Part of a small language model's weights: learned positions.
Each number is 500 + 40 x the weight over the matrix's rms, rounded and kept within 0 to 999. Layers, rows and columns count from 0. Numbers have three digits each.

# q: layer 7 attention query, 64x64, rms 0.198, rows 0-63, columns 0-63
# k: layer 7 attention key, 64x64, rms 0.186, rows 0-63, columns 0-63
# v: layer 7 attention value, 64x64, rms 0.141, rows 0-35, columns 0-63
# o: layer 7 attention output (transposed), 64x64, rms 0.169, rows 0-35, columns 0-63
q0:453559460488448484495563516408480445511491480508519506534432534494540501466443461539482539498500575531548457528451451418418477478487532552551442484554475540555590557506493448493560563456515543
k0:511506497547489565473522548486506454535450432449496464465506490484521477466460506466499586511547450471489460540451447512497499531541523554504480511475494506513527511524449540446460525572552449
q1:553467489549422495432521527433468459548424493539505545543590485394525550453491494527485480569505448519537463566474543564459564424544514498500511493505556528565566450515577479551462479477437443
k1:443541499531452524494535491533431533590326456429503469542532484507392469510530510555472491429455415577474487495537564590548478508529508494575493498512491540450537478472502513570486501463464480
q2:528617485430448516474523515436514455491494464542555483523487528522518594470543513475545503463420520456473530478490507571484556509423582460422422578442452564481473440469517479594462525511525485
k2:567536464443493537455528525460472516506499485503495454449494449521500517498575443459464509460524488492516470478577444542520447422385586475574511531437517493566548455471500497488533501516555450
q3:538519537591476507449454575436519452515484463483525397517532511530387508551433517488487537433478574506515460441457519540534514507529464494503512497549536534544400499455466544502530490508499528
k3:494460425489526489501458558508466581466429613502455383488502518529590482476440548574508464467509572526467526502494490511542587479451495557443508394478466478512518558453515506523518515487534491
q4:463497603564503454512511478488481454472527513538456584524499487478522533448466582524504485512461570428429467461534510451502470545436462472452532438541503456515470540502482486552537470478483479
k4:494517498555460469497614593517509375506539467558515461492497512447448508522450517543514493516476540498485542460487526550457532497436573465540523466523515543512431562459529432483507500439534431
q5:478510529559512529507521489462489535510548490453446517471569475463474455534576408482594470525492517458497435537421544446570475441556542546419531457527524498456530502442537504513442536553454493
k5:514554469460555526541546444464567515531476499476523509521541523465492446489487569449551488471436548458487577515420539476533483479514498437547548431521469512476481486573540495510490538502486551
q6:588536439528490438576478452496563530457507499450461446486497517478502476500479483578484524505491421536503559555572517422502482442461484528477447477559476539565498484456572572581562459566490488
k6:580470516572476486572417490491568486487454448516510504527492430408475575523504430487506488420527490432464505502531594466562560474468544574565401472513466455488490488524513487468549578532491542
q7:482552442580501480424441498519444452541482520482521500483465597542552556467558500454481550450402534458596543557525534504564470486467485459488491514516513557471500526533466514518451425555497424
k7:564545466490521503498457542563468490495436530573539542546490510539553490544517582449458506501480478429442458495541527479519460444466522498587463475472552466567509568445497418468508398483495500
q8:512487573481491467472470485523483507466517507444547491471476467471460553470481506405500412445533609516513603513515436456501528487599520512531497433490514497502529483482587497611439526492508450
k8:467458484464530478474458486479538498397495475444484453424479580506440543419519488474488522507463560550585463458542568602552492496608539487579515499433580472509546435554517462494538488499496463
q9:432487520501476518453540521459541516568450513559560579488500486533496539552410496529490472487434534443550507486588491480450471495573522411502428500517455629481482409500574494523513469497476534
k9:497461524427502491500515543454588531562399527551514547470607465538454536529495483458449462539579511566472485492522566537470503428493467496481435525470510530498490458469504491476507507544587429
q10:521476551479499450548488456534426479543494528487562491480557442507558536554509461567537601426532527511496503466540523501558454439487496528550490456468578471552498534545546404479543509551549518
k10:573392471514554572529479502542467444464465504461476515520449511518596572475501508467482572497519439543470569397452493504538462495505555459482436519496547513462495554500482488614440544459484496
q11:491524554431494501540485459464453455467458562422485560462537598506518559557546545523446497483478509581539536470515467515537488510474448448467533528617534477586497502470532567434530542491448567
k11:565549492472472517488498523552498439414503565500469570579542530410486471511494441494517576487535480515447505427491556510507482494509508540427564482470422530505480505526428516422529471439528575
q12:532444572524494528462542509517493471504495508441510520499467467547509493482586522509465528496463480503442477541421479480493584497545453483511500559524498527562511572455601445505478466507453520
k12:548540518487470534510492499447439465522459490490501421542487503602452409430499553551487456520478519549470489449437551508531493575540542557489493520512443532523494466557560509480455476495479542
q13:542536483476532535424476461459603420518488492467540499462412496573438475412415526534507507603423522472434547466459596492478510485565512535483489488499540552538486484563585481435516556441506410
k13:492428554530489580462569500506512526546518552470476486475427430511419452430549479454532400512482525512552494533532544547502478564508508464546458420409502474490570519427481530477514506517502423
q14:422461531449481513561503478540535519576446612481482504484534477465502459488650533468425473518536530433497518569478540602584497441402467525528476455452549509458519438486417545532483507559472509
k14:470491456472453491462461491511447503463529555520459595510541481482535512524545564539426534506477529422560512511447543548499442401517521473508508500537473516462439502485504553553454460501489553
q15:550501528451494458518515542486467518547454496478507480581506548531449546498459455541478489573488547498472519481444465528535374469463510433445556494467473592455533515479506465501447549457480435
k15:571489498486527494480506546480516542521456512457456521542504488539468500393511526507542509566382572499464471568541424559593474462486524495487468541480545524490506430458437466470458499502535526
q16:441537446498502551469569577641473499470513542414543512528435510476462534535478558488493469509477476494527525481485539475456470441560453464499421472528467505542496514443407428510500503483518531
k16:524519474562448530515479579469504463563499556484513451514490494527556524523542497441425465451484579549575457504448559471443453478564471462489458511465579512532556470515453469419473559506463498
q17:537554477514506573533504511491494461488455530480560485488452498472476503578431543507459468452603526537467480531506516542434490478485488522409534499468486518457536512541465502417474450542487504
k17:465564438511515523551547453465468516438485554444538545432462458458540474619525501524488471503537487516440506574452464525494540469554485542450518507450573521524534520464479555488496524484499513
q18:564490434486426464437461484560524514543551559494476471531510441504490493561411476499503486445550517481453438482450510502535586608498531366516539517514541456517543479479436559520511524525456510
k18:486491493519487489407500447503461517459458525589534491525556494469579440575423452485576469459494560554487512422442402553503502571524465506464537480536493475468510495431521500594570495553458557
q19:555435539501462527544532465545436500471419445504516497614473506499476535462448512579544451493430548465555555474490520491479552513516527510500478500500446496485469530449503505444514537533498545
k19:586498513505433453495530546516458500478433512491481450481482546438431510546592447494460520562422572547485568484497499471471512495445470504511461540508471506617523559484464468444533554577476455
q20:466562512485459517554444469563520503465470557547531481556518464456554484459513408504486580488459485443530480549444497491479508501518557491540489555582498525466443460489562515454458471502502496
k20:536556503506497507450456478478533433521515525511550470555499570457454550492499480516518508551486453474515454513442567500477425471395461513571459507506479566503489510451552507570546523526494489
q21:443516594510463562527464461507494486476497514545484512512501534538432534453504436452411473575439489522479483515520534551514514422491520428537480434531508540524512499596484494436472540513539521
k21:539548580518496559508490470587494548503503530469553483497510523464468494483527508508401524520462578457517521475591485615499478452487426493490480426518511523527476488440457576470438486405592470
q22:545515485546493523555501501530504473519488437510548524540444493562506463512502459493562447532445462511538451413511516544420423463419482428639527424495516529550507502490529527502402501562555566
k22:526552574525496481494497521567559473515465483546494453480546450598530600523558499472477439548411489525519475573507441540518481500488441511472448487483421391540492590535476555509447521424511520
q23:470530446550464555535526494501492535526463453505487457421520459495461565453514515527542531464484477483486509578495494484489443574454564521404433494513516497598501457469504446477516566455580439
k23:514513510513558548545409454523472542581505478519489479457546470437503498404548482553446457459540459414513500488490434557492534516555550436466509519471474578505493537494487459436554547560471466
q24:449451549438431445546505526381543488485574514446468535530536485509515604558490494534475573503496469465544554460469532522412457514471469479472502428563481436494533525515439489470495452465555544
k24:528396546539465490503538597400478426464501477479534482536503494474493531548513510507501473502574476489452495483514467457463519416566515520498569452541466557493565483508463473559479516455557560
q25:528492407459581518474439513493541489527484461480488420601459479495506516503570509567412473515450552537457384526478490494499494488510522508478446468474456470438518489458541587524519476564516484
k25:547583411485533550497410515461558499488497485495454457538435443509528425502537470522550455539492527524462475500523499467520456464548449499573458512553479466472445522505503596488522479578565496
q26:556486525469557514493515458553464482543423478465462514504569499521590428567458512495587526520524522514479537644525501460445514466484514488517495520440499482429396439545458558570399452455564530
k26:446557530411543451480544441387515489508558451501515537552484512504441569539443538529487526457447503509498567519544498430486422457504522524455453509477511488476506598475453539543491532555454489
q27:492480573504408458513505480544491491497446464517533501401496466531563477498469441449513531553442495540518484529467500508504463492494518487448502506504533440476484550481474523484552450639466494
k27:564518528501535470557510447469461575419420404522552538506544482499494504472476535428520561498480556478514463453439538437418495522495487541534500497528469524420537571478488515521495524483474494
q28:533509543611517482484465495516450418399541505538540459580532542544404529574473623459503511520477477573478488486475479490398497451524560504462531498530534511433518455560461471530460481466437514
k28:488539391532499560546598484470476463500437560466557488545467555532437506520504519510482486530478522546487480489540417466491615454467500572505542443488587419474511498505483531487513513457478432
q29:496517554494579567506538492479590495529537509516551521550476461503471501477466424476544492450472483595516433465454572443515467438499462472409507592519460528469483504506480482590444499526587504
k29:543577547512518513503522542368669478439524533461542458523472467580522489504455439491497464443433511488451471515496532456548513518480502439475497509473486542487501541512498478562400457501576451
q30:494508521542454552515521517507474487498509484534495456525543447552523430546563525573460479483470494520539494433499453407440568445514527470463501538492513456567550458498462537530501515508503374
k30:465517503494539541606446466438522494537402514559393459513544449516486460525529437531485452494427429479570516483497465483514498543522502580511594518539571494514490503475466558483494439524514508
q31:529557445502429456486526526436497499452500490497541499505462463515522552493516559480498543559524461483473496503520510433519500492527472513476575462450388435503469396471580508458404548470524542
k31:500506423530407517496495509438570520522464433528505511517430540522490451470497502437521502491528444520552569539543470519504500446486517501465527616447509503548526489496532522474530588447538508
v0:484508486530385493544578489461563472554577528510488470459483537538534551523459457507444495448482459474483531492505506510436508538505582432564487440465492475483524490418495546590446416509519580
o0:480474479509530542535528406530514518593599565495460549512543477502550359499572536547507488544449465499441481449487496553503459506439424478518503467502482482498568511539448465423528523513518511
v1:484515557510506485482481517483585458516465454443512533496541538490504476468454550485500541503473443491472446515503603485477536444480537486549532538533494494497515493509455494468401459463537589
o1:468474525515546475603459452512425515473514453542432509418466500505549458423548458479524504536502492489516467541513446501520508556545483586534519505528500501466533527531491427494523487530441427
v2:450561462486521475484507508473482408524543528524532508545527492526475441452523500474464537479490507526549570404449521440506489454511544540525560514519463582520454481463533564494436566434428530
o2:486511516467412555507534455436541520469410500450525539444472406566508480507563543515524508494426462477483445519430527552498567496531540494489548547463478524518589497453514475445574477492435498
v3:464503543498478496538474460459480505495488433515497482447533519488420501569554556500495486476513518570445571490431526553485434481595447475474472466533522449471492582429616516587500471521521531
o3:469487480557507555451615594504488401543521532460503554459522494543506482468452463518441477542507555443457476484539465539477461450573514490455519501525507534516599531484438438490500554488513492
v4:536518439576471513511501499497471448543472520509515504427518488482472443478542527454607549445492490514549490437549514462431529551511520490527508617438582521481519505486496513500562534581551543
o4:461437514477461489515476456497489553483501482517510523531475576463556501543588602531458499577524482494497557577476530543430399525490427532556466463538441495478461553526510481473510468577515525
v5:452540480412484488481513488470519533488486467474467520547518523522515529480489502524446494487507491490512508545451496473422556486451533575593571525481532508506527494455570474536540534506513482
o5:489481534518472513504502501539514547483550485633527613434462450516526472438521490445522489542485493469487517521442497495518570507474533524439551491455464527481505495479487549462503508513511472
v6:499535495450530465500587475485531490484467537474548464469492512534525488516524487552514520438498477505498518533537455524488534561489481463485501439538488541457507528459584471474501519492514481
o6:496579558522496520510468503513526508528516567515489522501572501457447478558455467488511433528493538508492446523430467540475485446479443492464486486510563499477481525537517548497488530466507395
v7:478512605498507541509438509456497564509482489565484520496482514529528485512463467463454513458512471500461524476521469488456493439547541601483491538522571538538489507443526423471550457466446501
o7:485524471581481459506456524582470428455514488518571530453454540519518540499511466472536479492487509588476568474548523478541520509468478426536448503484484496484516534423456452511512501479483518
v8:504507529587480533481490457481475536552542477431488492546371480551486443462508478524475547492410516500458508546454554526492461468496503537501530394515548495571577472518494483447487461579511432
o8:541458525496589444462487469479539554531522541499483571523550509416458470483463459528507537479478525538480561565547620463578479487452457458457458516518503591530405521434533426553549547465479491
v9:528488544546420519459480469457508459466495504482519524538474558448593460478471451518546493480506536504537498542577534545440527509460466391539549522525478501575489496531475519559513536573437524
o9:573439482454585531509446438468536608523587503464435452442432454520462445481498472545458486510513505561487527542502497462457542544563510531516486508467518451532520461463569461481455534452549542
v10:514485487484457490573486552433453544508523515460409444548545535482504543500502546432558582559575507551541412524532503535421512522526526503458501461450468499474536506469550450507526509448513503
o10:465496533450492433474516455632446531516511510566500527508553520505527524524465554466509510547488542389518575443399500477551533544531472510533510493511527536447500511537452455565473457528490563
v11:511501467548483516479502459539493494532601489502506507570552510476536487475492572502503469540527568476552490556493542510417532482494537498453462606417556403517409439496489506469491502529535519
o11:497432476499517505475541533503475504534526436442492517470441527536457507474507544418454646529626433471456488553430539506548455536498495555513487499428516528421507484514540440457460481428489520
v12:566560471482564467437602477475490550483464433491536490494529457546430493509469510565424498513512452505515469475454503537579419462520490529498514459432550492443537517578454454510509514381563519
o12:557539559431497531533524468475434345424477572489509587526532518463484555500548493449441506467464472458535536467522507440531439430461545521436565466556542496486455501532463491471493491489398480
v13:590488432490455383563448470533608543476469528567418450526479504484461530537444519509476530514535471501508483538489540568510501500489558455470553483534474481476466532609593467453511446486562542
o13:521472513563532536456490584517507505505467507427406405486532506602492483488543490498465505413500561498474537318500452447549564525493453539476584494463591433548489546538476491518494465513474446
v14:436514475506407494471489493480496524519463507479550536462537433564512556495480474499546481461494546473545496499519457515509558554523503548483478520536493466534482502513576483454428524447408471
o14:530544488593460371435532431546586479477514500523490528468493484500551500523492473493545519587508443519417498482479557454512521416509483548524514496513468439485511505478585489497492470514504525
v15:487455547498534479577511507502465520534567458439447420545487496448479528545509491551525470487514450523474500492503525475494521461510508531450522536549539513467477529412493499449485484448556507
o15:443547522558469504438510513529406461518514463587512549464553490518528504489487504534493553493497511418503511498534444499474476573468479464486461507502552532464474571550431456506509444424501481
v16:472436486482502488502483454531534518549483516482496517465523535540510475515496578437499480522498607443433498565486489472474542487509508492423535510483519497508520500552503536549443534527551470
o16:516495552462471455518550546533524495517540490475496505455482549455520480437481449518526555515579587446523459492432499454489456510458471537455497495484448535473496498511481447441520506550543488
v17:515466410444511511460489519516462579503490461483459448490450516486468501476479456468554448492524402454496527511509517546493536435514511505487560521460462473516494562595468503491533472493491511
o17:515438470453420469474482490465526422468552508508501519543538496516544576488554511551515540491550548482469588468543453394535541547496546541491529559466559482441388492505475502485515516511525568
v18:479547488526524460516460513428431495515486490399472478515544495529492530523553430505546520530475510461522451515490537423509544442501488486494473497518513436550530471531506582474465515581511474
o18:517499522430456453421497490516476470525517456543484485522501496463508470497455483517536560501481513499431540588525569501452473512513552502531516521500484471518471509549516496539518474505516520
v19:522584428494512570587518519528529539610454418459453485459503508445472514511478494601510462561553476538532462514491505382573496485449500520542469506563511537534538462490459430431488501507463490
o19:477484521499540442506480542509482490432479476588532462549547546508464476502468519479515560500486494477552483513560508474397518547454524466530472534599452452481463560481499618488534440448467425
v20:453448523508552477553546514524505452495472515489485516543478544600581546433474442487604527590527432525490521551416506462510445454501480512455511543516511433431491473534494473548464470505562517
o20:504493443519483453460441556528459547583445478503520477551567538510564482479522499583500536479484513411526523532482443484582378570587554451433506420470517495422539465489481549477532575581429461
v21:544489460484533524498504496479472545461529537535540486458491493492553462493519499446530556483539505498480538542450438520433505474507486468468465529501477542472518496501541493446509450494479506
o21:499518493431477491459525548493527490477507488457500484519492522505472541596492509440523459542482554517461469526441469475596477527501517472509491504482493473433573505486494496480456560521529487
v22:448482529418501522559490521552525517522493486467512526496511495493455585533566506504504525431455497503522542551451511516472530487476441486485465545502525543523527497488461434561491513523442478
o22:479445500509447490514544524495474527469485467556523546434542494431527530471405394520519453524522485509543502495554469445458464467532535523492470536485463475529554510482491573467471578526556526
v23:506435547494538504433519571517456424515480509584437575471442574486584515470555387548594516481477459521504448497484578494505495521518502497513492411492459528534493461539457536489505508428506518
o23:406513386445509502529376509480541614568479502487438497483518415462414473489480530569515457499452455479490518493479486494467531525535545509529488440507532551540435437482460507485546503546477518
v24:500470472548521485437502479501541531496584492451490486494506502519481559488530479490476536591498534531451478527525515475505456492493518554482586449513486541516514513479530563515487413496486417
o24:542555583432561472518516435488522548504486457559473479528500481494514497462527491496540476502510466471481499477573511525602492526433537463403463552486536511447496515492455451540535494512542486
v25:523558483441492510449448380523446599525550489475421536499542496511527525484566525474533426540521518366518449524517575443487525536444478464589508430551477533443510492571475513466516466560495519
o25:507423504511482496464558643452593451514513520498540465490449471496440498444491487461533516524468462533510510532512506444458549506474575541538417453443536517476528458522512514511480520479538403
v26:557459540552502546391457472488495463511441451516511521533449493555531538468501538460473369510524462493536552540468566531492484494440504504472484510517576490469573421584563509433406497490524489
o26:457503475558548478518469463495571553505571580503458554432506510466498536485552503457528534414537504434453478500467515438555444528502485549508522476523441479434404521477580445492570530496462485
v27:545468536503461492502532494536559498586500510404509557478448507490472490467507501452506492545488488464513460555481479569520526476463468574447452505578463442455459498502440542511573456504561507
o27:527432548580515512524517507439457531477524472488477452609582602546413541396566413536514520545518451398514470486489502504538452494465521458522504481480544550504516469517536540480464503462506511
v28:499478497526515501486516507513516539511518551535555525492484481507466504509511508497539498494530503469513516500480470503499497494505500473512500478493505489512543520552480485529473463508495517
o28:523490501466537500488499491478511494498513528458486509503512515508542530517529489504541508518486536522517479489509520491534472474511513497500482522483489488483514496516480504499473536553497503
v29:495530496505453482477506499560493553460511535453493574530515468544466475499518527498527508455526526531530476451469516545438493489448527535524454511529500490574538519432548475503541475516451475
o29:521449546550474402520501468514458550538487471499535527478446456558500555494466452437429460562490502481510489546543569503567533415546492470548480523478479491519512535472448461464486499528492497
v30:452566483581463476485515470504504482549467471513507454501514500489534508519460499426460478509511516477522566547419468530569517522549544477550509555546477558505499475606423549562417499421504446
o30:595520413481476513514544444491563457416529522500513502496459512463528471465547466493569548493421475537473446503467527436526459453440445520537568438490447419491558552483534499524480497561499509
v31:504539567482502504569467513483519510535495487474457528539484492461485482483492452460502581483537490519478469495508494460478424500507459601505547590492493493498478516460486479564554561447491453
o31:474525501546470545479519475550444520469446437564581490456507501532480506491544551532476494530440449482553538521491492494455499515526492483456500526465467519535515466443490503507438496536507515
q32:529445546494519495562451529539496475493523549539508476502578464506559487543520499463452470502415549505396502571506514530553534550463463504486514495510515461522483492441510582504503530509515568
k32:556531429516506491509499485482507461527509471505466476474503525471577505495473483532510508580497589486503516487507500499526520445418488515467483493485423569525515527527542545498505464477480495
q33:476455507482465500569505454502473554436528442559520432547458465507538510456488491510510575513441468469456482462480577530519552480462508469504431515495481564525505456510474437536521507509562442
k33:508508508500433516491490514471548476588516460492486452545510459439485496432511533405505528508449490591585470467497512527535534566512562440481535469471511487516549518486493536541517547473501432
q34:420459477482477470519503532443529567406519516487497589434510478469494514411525527473451471503489520506510469484487508551552480514549521521550494480510489510527538551508490518489467531555472495
k34:473525511538513506513390481558551525535519452465480509513465504448507489501494553516481478485493475492567546451443549567471472508517545508496465544493483485500510484549528484496478531425581564
q35:469466453475496478571498510460539526494472490508459476615454461534471478484502450558525525514506510482587455485530492483543475479492460517535465404501507480494570503477486500512530481494458456
k35:500515446456482508588504460502503548486472441533539513561549490501441454452483550521563441462444525505552434514460538525528496507490495518528483495466580466510514508556529539532475487501500514
q36:496505505420505529536490507528481505480492516512509530520516570480515491489506501504569489477534525468535511463546458588457451491534440476529461405454457512537484532483535465486498499522496490
k36:532484550514438436490497567515563479486536513517580542494493461534498482476557542594491481412572523517455479489509503465513495465549496460476481505461460526530507458485527491532449462467563520
q37:613546530487507515525482498481519472483542518522497497516470514514567493451539430520511553500486481532539416511495487465466385498474435496598469522529487480472490485524496483540491500504468484
k37:502457535498477503539547526495563405493539504470573391521442518491467450512509519535538491581496559530536418479507504466481427544449468482511532505505533497541491532481512470487489535507537482
q38:519507582555459512496457462531403516530453431464506564472527504512463519555558542529468444483533469443486562524496447554469509552496540484497502432484494528449580487503500465477469545541476500
k38:417510539428525525466434430579469536509446517515493563432494484484539473455522504513477501529565531506509520495461442529521487483501522464461523548538468524494398519494576568455519477512438556
q39:532478496509538575513495465468583456453508457508583465486489462509541511538531512426492469516543493524549461485483518473479509420491466544527492504469417498480511476449504504578492501532520502
k39:457506510528405524560541498483560490488439521439491492451485482524569508547489435505443488519486560539477496506562465523472493484491514506511484452431541476495492522536517518510428531476544418
q40:524480424468503494499481489526469566558441511510521491462467470456566470567454476523500541495461521498468515480510530559487530454585525512506528537501566425456484426442550492502486499490423514
k40:512513467490454481444491423489501517531566528523474544511518539466483498580478537490540481530446551436528508446486531510550466515541471444542502510540506554504468467405472478564478473469425489
q41:494529507464528530428476498534516508527530550590516486474480460473438518447501426562495453459531482543536503498455509486443554549525493475478502492550466544481519403528482536447539542470504527
k41:504545523435607469539509453526531513450546578536484519518499537497533485520503431480461477481570536540554485493482535456489489544515471456467531425534448456499444489509430483470518508466478599
q42:439563485495490522470503485511456489535451539494505570464543514480508540520477485447534521553506502486512515510434483473538522548461499452532567469515502501489456486545570543456527433479478491
k42:473522573548529468489533507509468422516531508505490535531533489477505556533439492502505517461584461507472481543504526451540499502421459532558521504489505498517451504511542511481550495478516546
q43:492520483511438528449481501469520458546455477499543493489517475556491492495529522479450574435523466521551479475487466548476522526529511457446529499500501479560501505515435448501516488435485494
k43:505499510537500563527455464506445525531486542512422489493546490587552465458506454550496515494505438512561457487457457461476471509547466527509503492539535506470469518503469486528524466516513509
q44:510523470473516462506444450484514519528467456524502523501501488564523509558476496499410498509474489537482491457539526512527472520453508494481520501545495563542490525465493502503558505459552503
k44:491545479530515490530467486492490444473556476496515564550491505487523504532513460460527509513402470512540505508493494435536478516468552468511475442520557462484522514544562449564560472516435548
q45:502465466468489524505499519471485523564507529519483449460515456500524567574499437527499449482549489532525525518501510525496463552485523487466486469489527482484475500515410476520433484457487529
k45:457535465510514488473497469585469523515515513413513506481519524463470488547541464549538484515483544493553523514474492492514494525485499535460504511501504543507448564550398515551478440535503525
q46:502486462495505461571480562459514562488566527525530490513494467465576510565537491506566481494496501520477513478488442538486540495483455440527510447540581433530521474485464476506523578483448468
k46:469467467546510501523420484505465529471537514492532481484491539472528460495539458528626459466466547497587504515489531588541541514550482528518537504521499493478481473485491429485503508441500469
q47:455549518519463494522520468478508486442518543504508542481516504533462535524535516471487450508480526555557530504480510495476488485570499449498520502476535511487578460458488478479475519415528489
k47:447537507505488525534476485504497461478456482479444567521500512525499480519547465412425434530405536513486515528508468521488466484548463526491579523525472446496449448517527527466502464496577575
q48:459565481539464504563523504488448514555558423483543471493486469525481508444473528518541517538445524517518530493513496549495517547477502551443530501449530509523505523590551505483545499447522524
k48:508536474481467482559503450499456538509542440514523479490517474509479420457525502489461525413521411455533510540491451529443464498544505494497555469455480515487530496485522547509577487509459495
q49:524450549561425477533507498480464452509569578486494508479505521506495520509505434495423426518457509488495527492488478497512502513529525498553500409542555502493498491476494444469598448491507514
k49:512498414530546467528467562511441466488457469436459540570469506489465438495529490494486507516485464503512472465515447483521555515514531525514559489499443497511451507487578588422455509515496574
q50:550535476479512504409520509499528482486510591476519431516513514544521509528483548458491510496532527530529462548540472498545475482456473424539472531466476528510516466497465537537489452452515509
k50:499530522549511550498520487436459474518503590438512445490496543556501498551468478517502455490447452534494480527492454467508482465492423532450482493448538513484513568472505487456526418550495488
q51:439462502401491420538583470498487537476582552524496534494518497499496406590508484592546534489467450528507437514469475552452503490482508511410501503472494479495488541453487555542465453485486559
k51:511482473516419544458527509538536468415561506539532521497584528479478519474497448485548512494469557494477569486475541496438471461435494569528482428508457482503479540450439531540565450457490505
q52:520483599547475497474512428550496483492482460461497446482501473450492532487503555534540518481460501481509540533444523502520501487448521574513563462497531463577523547521598499486506525493533452
k52:570472558472519469470545484551430490500451491529479476470512476465491498400508531498408570463495448479566523523502487579548505563500490479547503436457468503497494484488578509510489535589486520
q53:514446516530492435490474451532448508544477507537473474486549488473565495453482548557492505499622493525514543519412478507500559484539483546455560471477577422450476507542519482547484522499514558
k53:537479457413472469513540470572470535534562567483502571496509534497545564524481517518529584476526499492478501485447555553447455497486415508507521472536459486496456517481495493527480502503502521
q54:574507439461516529525556546383578487506527480495487485562474455460469575481489577545492553480522576443538433500502508522496452464503486487477469552446470621471496454528487484566436504536550510
k54:509537517522468543501557525486529506562484507448531401508466431535442454487568485468521533466499544554508454499566526528489510361545515494455450476443597451493529481496482504503462551457483497
q55:441493473482464440536493447574475460505537564528492518538491475456482541458532592482501513514544492473470501525515535534521469518471476497486521515539555489512522539549476513526515481480444531
k55:570512492493497423521514571468486499495499481546546539561521555464520537489504508459547522505491464498495518481471506475404489427437474484450483545519483498462438560554526464564507534494496521
q56:492547510509475529468527498468532476499488519536487445490506518484514502488534431529470536454497572503462517470572505508534477503426495432445496526526527498517524486489552479533525450474536489
k56:549525489526546548501483498497441494567503497517554478469518459506475499501491451452428487483446470459517473512544478476563503528492501514475506511480467477596508514484497475464520494522493483
q57:514526474447550568545534453479463485497541528506495500542486527539496492500492519491485446497478479571476471495492482561544509481563504566512539571484567466491479486508456495497501500551447482
k57:521527455471505528486454452474535487512515534501504514455601530501502455530503504502518499577468524495465523458508516506471446516522428440554524523455534510487485512562541523483540469545508497
q58:496540482505542482436429488543417548467491526462463534477488497496521581473481502465455492528390453499607534505455454474501505587551510467447505504526518480562490554488487499490521477564418566
k58:524476561446544465515410433493481481442516460520517506557494501463494474569467516521471541495452502447479532466486552470533450456518464507533481481587459526471474534486503512549534491559501540
q59:538504448531486532430528497482474470459514460496473481513445533507470516497551497472488519539445558477469559537484516507485517563555516570482489544522477476474577564544518523543487490519529460
k59:463458519470500529515507543472493553530510425490482496469475481523543459484518532502491473523502499490522567492516433530480469488533463474514500473525470516534536506521464522501543523506505470
q60:453444478529483580549493528523477543517542533485472478493503523496477482517493522519529547463560464537511484473434516471494428515454515525449482510498504527542455511471443511488564534460503489
k60:456501492549529452575496494501462514473467539486502478523576536478456512479507466552526531457522499473432475511411508456505524534483505490441521485514538487507539528460441475532513519506485516
q61:498461583455488504450535485514606514447536567444523553472498479463530488503511512456515499544513497524502536495531533502525449484507525448542476484524473503444510470499476488537483536465449585
k61:476501509519439526471551524484529439482499470439548571513417540545439519586435454475492490533563509518515550464432508466468518455549551489467507505483456548482464524517528410468468583469565469
q62:412416537398454500464527510476527543472608439420546475580473600497496561497516486463468540488523495496473504459511512444516454504481475543571459557511510538492547454519540489539491455515529486
k62:516463453522447511440509570444471481498449434448534436450480547538467513462502520492495491441524467594479481496497486524484471516513553441558509522475584549559574481545455513516536538435521488
q63:537494497489498485500526541477407499461411477535493496533531542527501491532481487508470566451495497543486485490490454466478486488478521516450518533521456478515518492510476476503459556480442498
k63:527445513467563532497459502483491502533460507480476549492465494544518534506507489555534524548530501516523532517495471497568478514492461525497517523498513457513541447410405484548516523481427513
v32:528488509549459454462497483457527490537507500461542482395511433520532561486551553514502486496473572507427499580541430465515556491542466491489536485570550419507475521496506493549475471485460535
o32:479491490442569544527436550464547523488500510535512490609427519523507506468504449458489479477483460519552425492473511490452438437478545462499537463501486508442491444505513539533491500530523505
v33:532524473428519518499408491494525514521468475432479573533503486491518510462495581501451465563484538489527486508463470519491506452487464484520514442521515506508500544499400537502450531431486453
o33:575454520508526505528492586438547408460496474543534443561447469494499509474506480525433575493531487553460552435561523498475509456471483477558506512499532502496467535492477471534488490478543507
v34:491518529470499506541467578450471515517562556503537516470444525488532464489551428462498499479485448576439514540488488462450513444490486471449556440543482498481570501522452516564525502550405460
o34:557485507491582477456504454494468463574525525491482520522506451523453500479488480554460537481508482441521465503544480509494409482495467512475521510502459509488404503436517497496475544504492468
v35:522485527522519515509475479434424449488421471442458499474478527514450532530444489448571574431495456500535492536488479473511467529508468511508512525514498572446498531546549525499528546549577494
o35:477504473536473512491567443568468423525496528438453477498513509447478546506488491514496455540498497574477550517480565470494536450525511587500466514469586471555454536556492488475440482518463594